Weights of a small GPT-style language model, trained from scratch on English Wikipedia: 3408 steps.
Each number is 128 + 32 x the weight over its row's rms, rounded and kept within 0 to 255. Layers, rows and columns count from 0. Numbers have three digits each. The size before them is the row's rms in percent of the matrix's.

# layer 4 MLP up, 192x64, rms 0.449, rows 0-99, columns 0-63
102:093122084095090177148155129171162119073145133110080109069199134130046079116109158124153161104155145190106139101135129157148119083111154196110121157132094154138144164137107125143123076102163139
083:161124100080130160139147074112164108112141100129141138094109158126144129129191142148102144122142182199118130125126093104096105010054111124130132096145122160179116129153135114116200140108123083
094:122158083124149135057120104195177088135169119097169103135146081146076141181092142135127119128142096139158147200071096122145117103112095079152153126112088144177130123069135173082112123123109170
085:149121144081135146135146146173066123128123151112092089147155157088159128094056141161110102156200201166089121134148131179155090139153095113079155117120137194107139099108118111095111202123147118
098:110091074182067107177069119153146146129167118182131102096143131180092111207090099061130117076171147137149095147099101141152150087123155092125123080109127132094109115156100152116127111140113172
107:124141124070087129065139128170176064174171095082132131165125114125132094056125123152073140068197108129108142114102094141148154112091143113079140107180129128111114125102091149156163103161095157
112:117152145082123049147161075152118156126097108101152171133108120130154068136129118143143149130164204120196122106112121125126120168133114120097161127026106144108087109125190114122163096155142075
110:177109072137139094083102138142108110169184129159129170167111130115089162107134167121139138147098123090097145125127133102125096134047123098160144119092147133089045148082193186133176145099138171
105:136103119118202088121063135120139133134164133117082091149141160145140102155130155134123157170182129186106121106022125118159123190154144121191133107193131144108119119128094123078097175129105127
107:127187137157090084182141142109073162148119141117133089132136124079103101165087102179130168118152151160149080103172121140129175160108211148110100110105130103155174075089168110145140141086158078
112:111065092128120154135118160132132084145149121144049113141140101110154132165178167079155144144110161139154184119103160173141092122109159143189134121130117102123050193055138152135081125141169114
106:162155191146064149147157198120162172146138176182132144115073183132079117145156176112127124120064137126145116127165153156152137105088133153160133174113141135092121140164087155157153165099159182
087:109134107066125107157130115163146158145180112115166091166186101114114157143150094120048111154130113109146079147157084169114124112151167145076118128143101179137152130175103044118128053117150143
100:116124192116057123153104120102168141143093122102099085188101137107090061113137114162129095095086090129123159091125081164145119163207082113131105114112121171083114129095128117079100173088145139
093:108080167188104093128156098119142161099161090124131100142090200074154119086084135084102133107074131100156121176159123103067137112117069139169156177119136079121126136112126090119140105126055131
107:104127201165127082056115134160136098151128098141087063123176127126093145091142148147074141141155147117118136131140093132120105133114154133207113108150192156122108184132100048105170103145164126
098:165047134068119098101150113123117205109115169138134125151197119132151159117153147109143144159099123174136151107123128132129157082071165160064120043136113124093104155150176095146151134169121137
103:110106073129128170149111144141140132122158115114095187118089117151088173171079098040158102147083113108122161168195098129129149151167136161109122122160187187120128095101151168106145087153100164
091:140182128129125173100066115163115135166146144196122156139078095186137190140114112063142125142162141082084114186118109137168098118104121124101093147126132160117117141133091113074161143154214129
100:160086133135108098109160102105131112098089119150087075106133143111109119146115163152063035103105106115118174157166148171163176105145138131069106204135126176184074143116109145131158151115151140
106:129126061135151073114147165163176099066110064109160132147129127118138155108135145122145113092187135129201083133175155132126100131105066088147202159113125140082106103147137139148129131098084179
093:145178141137180150109163108089124087126129108142090115167133114136198187106176150138149153168139142099075119067116172160092108135096143150104139132136104189151139136125145063162089181108085071
101:094104148120159131122150132107127178117150123124140119186098133148120123162094088102145106146149133131139172147133079115067160154156101147019115134132181128107145189131156100233121094153118097
092:129153166123213123131078115146119117115125174121114153135141107151165131137090138159095055164130115124094140120151131167146134080114093183129118071065108178124116150143158130153185034124104157
103:140107105143125095166149110157116133086159138178182150090096086180065121064112137128145081074112142116122102155153139127121117083120071197158131175123112158138056154113171155118104116170107162
142:110101163114111151138184164152118083082069116169127101156090172154103181109128132199147081161116165121135117154123083085113125122195165100121064155100146105143155093127153179126110149093130081
096:144136154088114109146170061115127117105135132123178145122151098139138106113198132180161108128084098181058162081155128143094103132124120126098138129128131118200136113086098026143089174132125147
097:165174102117136116136162099145132134051105097100092170119154153176128100144164088168114108117173056086134107109102121091117168118149127120154137200185109126149104144172064095148079087160137127
095:150146155140135052157169167149173116134154093118124112147171169099091079132161169069113128155151127079178081121120129172126157117109171094127145152120201124137143145088102174067143170142166102
107:175123185142081113122096124128185087099120109172154119075097167070174109213067131090173124085118141114132150130154139123141124135137079127135154156088137111144134060116164134146175092120169118
088:096113100142163141115154088090125087133077101110112179141117084136044111120150089108069105061107067104122123119120137113164132139182087104122105161145125120124116053142187122102082107152161156
112:121088089108175108156107154105144176118143177093112162132140159130121157159060161102112149107068163152148136092126107179102134131116165174121067138135169118151139174112157120123132076108198206
103:143143145110144126167100161168156098180162141126140086091121104141094101099106131145127116134076091012104160132116123060090147132076085112112125163100127112089182196150162101147126110119139109
115:066084119161101110158116123134135142090121121127099115166106116078054156113113159151058128083107097135094159106157074110141107112111175148167072131123023116115150121098160109110150134129121177
099:161168154091089111150148118066169094108079078118140114147162084113103154131171151122186141108112149136149085116144117106105151177104066152140095125143142106147065154059131108109104148084206121
114:135155105158113162108135168161104118183178163074055151139147140205099113122118116129164140156143111119136200138142143144213116133134182117079140091142113168146071133173091099110129127096133107
098:142120147154092132155131086124106104168119124089157125134055123135113183152075125146175158098178059080095092156039096109117083131136132114090119163154108141095159095090097146131076155101117115
113:085135123092118120165147095131106134175160134131120110141194157143152113099098216141147042156164125129139126154068075133161158100153123156174139121127179136092096172141094159080117129134075098
095:087124112129145104148142138171129126035145129106109164158119147142176120085121124141074122142149133201145130137165124181120119090150140103104159126101137169209101104182143127083062098171086100
081:170110153139196086165147157089138194150079106133101108127147160128104102127172095115128120127022110067108091151145079152118108136163121156126098111131138121148172137128208088104103116133107139
098:133118108102109152108143173109139125103133124140122086098079141157117079139126151121041132132137118169209128099166108128152111097088095137116138181116154029076131202154132155175107112133139151
111:095128178140124166037155118093151121128148100119161193124122133215093134167124134132122115143110064108146097132145129127117118101095097109085130133137128059111208057130109132136128133108179113
118:117152097120116125160136111118106091142126102160137116095084063163145171165106088103196139130106127192153128133122133157133141135100166086146133061061179122150098172103173161128114114075070073
099:122128163135134120151112181035129131193152142155207137174162094140147155116125089094119141114170053109131079101175165125113124092161117100161163122095150099148166118127124174143130080113095149
097:159204138138091102166134163177085145175161171147142106131087152154117081112126157142201129135046153147106184133097093144182145146101139140173103155171140060142119133138127147113151119159109142
101:098141125154154122066163146187120089101112155206191138079161104089160140083178130142162116130152075097144111130081143135153132106147127118083122144115129087109189081114158100110128152123193091
094:130061125111160143183163157070137137113122157169091200086140143094173112102082167116122128172147111186154132118131124096134120163091133136091150119128173057126085159141165165150121061124130095
107:129158093155071111138140138092122149066111159171175133130207125177125126115102127173129115115146125096109191120197087131153154163127099091081175109075155137126143114084116098194112122179127120
094:103124171158161165097084114137169124211141144131109119119094129206130078149088122148120099151141091108086117130153114135136107129128145098171152117127215094150130097126083139212152169103163100
102:092194093157186143160151112108107182149179130087156125119079146132163145126095132149112103118104080121135204149091108164145153133091088146123147157122135141072111099158091218120116106161095156
102:152114101118159129147129093085100098110111197163135134112103127177182187085166136149137161129108113137128126136079058141194099126170134121162188106129134115126131090207088137149113123081092177
094:124155092065134147117136146117159070117145122113156117148079107097118154175153108110142125173066186128123087084090097145084094104067105153109141118163110116084101088095158108098166199089165151
093:192212131130138090093162073166115119081110114123166163150120122166142143113144104160187081158122122110109058151090136070130158130142123115107101113180165122146123077064121135133150180142103130
102:153171092104114068131142162105108053196102134129183149157116091164125076064140149114046098140126113158102119107092099078111106076113111144157121169141136151111137119167155121121088146094093137
099:067193120170154127124136111126148121145169109130056126107077140192124125121158131107099147122130072141152115086045057099171163186163107087181144117125147084131136127163142149109130149137136127
090:170094142114122126180105097180187141144179117144135103128110156150190084179174171138151120142137114149127148168157119125112081103125134190132150173084159191119081102138130123187153112201132122
102:068099114149109175130161160124179143163123088137159104139098090169188118141181160116150163130148157158087145170101170197115125174077164141096171103155176173122129149127087120123097117174158150
093:182081118138128073142198158163082119109130120180095115156149108134064181107149110111116178152118116091139133074104125127070127136088117139120091150094166135137126186091174081144105137104062136
086:116147152131172148114128132170125107123124173123105086119156107109120087159161144094125109179080123096076186105093201167095143089127117148091106073155096119109137095142140094168186069055104120
098:113151098062114086188139071142110159135102090157163101130154103101065168049097140150072108099075112136130092176099144062082172154092113131157118124106111131133130168125164114136135145126139146
115:128130110080101122117044079105088106138074189080084145129130159146074165138121138120103135109111122119145108097081141096119194082125149191151134094150113071109103182132162139093144143124087161
115:152109100150125051142129126138105162123130144102211089159112131150119145173098098071151201174132148126125138123118096112183092161107170087150162202139137120121120069110150172118119138104077153
107:084140144033138105148171104110107136101086077093165197186061120083129095135156145161141100116113124127097150123149168177102128104153131138094100105120096193149121143098157097125096174125106120
088:169113161054129073156112129124086110138136141128150119107141100097064128157077154146155112124153082143053173169113088147095130088144102157172177134134131131139154137045143113112073111115081106
095:127153101095156104132144108121134146196136150178152071129143141134146084099222139141113108101086170078125102136169148112088098082094074128134106096135095179146102121135138116070099139177087178
096:115156127059157112121162083137147193054110138154091076095132091192133127115169178108113186103139106124097091145167111125094127117138190130156133176159123144116164150101113134091103180086151138
101:149102132135105160107157133063113143133142118125078131086059160150071099122087209122123100116194125130122066159137105120140154138115029139136150146104152122163091099139138144110134101091164083
087:121155120126099164077129164177130093130141120142074094145110098128123097159123121130121143118166129134067199072087080163167156119143125124149137112143136202182070117141075114101160094146059164
103:044137138148132139160084157138183156102115116174155141136103130098157133169097077122130167135154152154129110136107055143084149156120118184152153168126112175171147186161157096154105201151096146
102:145093128138074134115127162084075155113159125146124115154066143105145117190120168086152131133104088193134186117174067094087118066183149131142105122103103071133138131142193100152134112094114126
094:097130171057123170086132194203143120139140093126098116137121159136165160122073151088122112151168129172130155108125100118147072129155154102121160173201085102116127123129100145092110102164061107
100:163140113142091161130165058076062118135127181123132139124057116147096202114132149151123130120091102074162103154119096088122137127110162076157163162123102085118146177163115073105120105078119125
095:131147128111122049102182167120098107117142127100146123083127129168128108133240142089136171121149138128080152128201076132117107180175124174102140129112152136136163114117074112166088137139090111
112:098122067142147104119104198136111167155118175140136092172141119077179140119090125124156158156102103158077186132151105165124102145150126162158148114100111146171070115160168144157139105106029118
094:229104158147143192128122137116104125134107103169092147138127159181079158138121116068131131126092135076111168105123125144198096141135103137113141154146105063113151126134070124152105053138167143
110:090157094136104135124175165149119087123130162079128151156084119188186121067193146162119108160098165137154160134165168129119131148118129180109111076135142208106153133121117162168114109158139198
103:119154130149100081104177113131066126147165128155208140183165112122135151134088169083147167140184100105117122206122086119138128149161124069134205120194113131141158124126139120130140132083107110
083:134135118111129150107132121140131094057109141123138153168174127122124151089117143101094095163092166125065180151108097116161173102200174066131096151101119104148189174134193134125159174157121174
094:141113179145138165113132129143121142156149158126203132122086115081131152059121128082157088090114133140136102170187132056160134101117172089121179189105146061163120168137145093132108160141108089
095:135150126103206176090113081110118123052077145139105107207125105142114150173126103117116112107162096079059138145072133141130101114129111110122112176146137133167161173136077140119164076097120107
097:136128131122114180127193144131062140151143148206149166158150098134128115109080181126140144136080074110130120153106127046162203090057150115143135081136100121160126123127145122085101133146146106
088:142142115106161115078216185142126137163141127070169122078128099100100149139088109146110134219081083103126159186116159157126131130086173144091146133134125131134109145144134048111118096103120124
120:122102113087094062149146156102145099170134160112124154199132142079116113105104098062099132168109107112134122112115114175108160140089063150125097064150142144085144116057136126052099116130165127
099:113174185128101157135161087127114068176109159184104158117155131212147090159162078176136097136129128132121174117096112138137098178158114093120171119113148147118133139142117128097173189121059095
107:079096108115061079145120126095071064091171072089104187108103146160131128133108116141115140128118109100167172129103093105124103178126169188156163145096092089149107112129179118148169105137175145
085:123112111123169097141089106166104112063107167158198156090096124091099081099198117149155081115105155163113105166139106152162144054132110116109132110115170180107137168080132071145151151118107148
105:130109125148079112187108107141116088130155165123101162147144162168104106098169127101112072138166109123103134170091109186128101083122110049125111174135136141096152171128071111056079118169131075
108:110136142157102080127141121118128121143087123157092101069091148173201141137056082140140149081180157155107134123132063139074078094160117175133167135087124131109158131162165130149148193115126091
095:147132133088129123075113131086111146118100096067157109102190098090110143120158085151120170172135113098170129163151083139163123184211121153132151104180106189119107114140171118095104147154112191
098:111215163165178130097096079163199137091084133144114086176140132155139138119158140175104146133158082099094115177061116105123160081139092136077130119164119125126135087119117152109131135181093133
093:199109165174154121071151149115119131104108100140169155101107139170071116117075145091131118102186096137138100095149117091183112128186163150126126193105150119164163082131109139131142106060080152
068:161093152129136092100141130141128095165163075113151126169153140148133140190055120175104065100095121089142160101126140125095169168044116158151119120131135139140145128169214143123156073148156109
108:164150123152089074079174136181128103171120118123159120113172061072112098150088143095110194179145163176150163151135128113093129159140095139138160134134092117094145127115135121139209128147155192
079:145098094158150110146091167147134167171174128108111074090103228135144177097097159090126168111130100133084108137170103132125111158064102148080127158121123085121119180191114168111135108126138163
095:110096143120109191125181182116106065127111094064128100145161132076127101165110140097091130135088114185174193139162145118114181186154145123151118147144129140131108138181129181157157130170174144
103:129081119116129113133103140109065101128137115133108192138153090102141159140119069136127213162123112118200159150106115075104149134054138089132107141156127124139139122192075131139114093090119051
107:145143152143098105134113114134110140162052136110090114148112101106026138136128056141100125078147114148184111092105125068150168151139119088083158164111117119113185124105122134109104060127130184
095:118065109165150107150110129090094111167137098104150144107140144154085147124127085138174165105152125162158157112172151182086107157107136097188145106101103118206211157133161109143143173173078127
096:149107140106143116121104188152177140099126117130101161127147153103083153101116146051074163114135192150204103187138120128182076154114081130135113104180147106114110065096165142103112113135086120
115:130159121121150180151157174089111101196138170115132136109108161126089120117140173130092122064089088093114178169117099127121137076130146078104105122078197092096147176138115115075159124110176170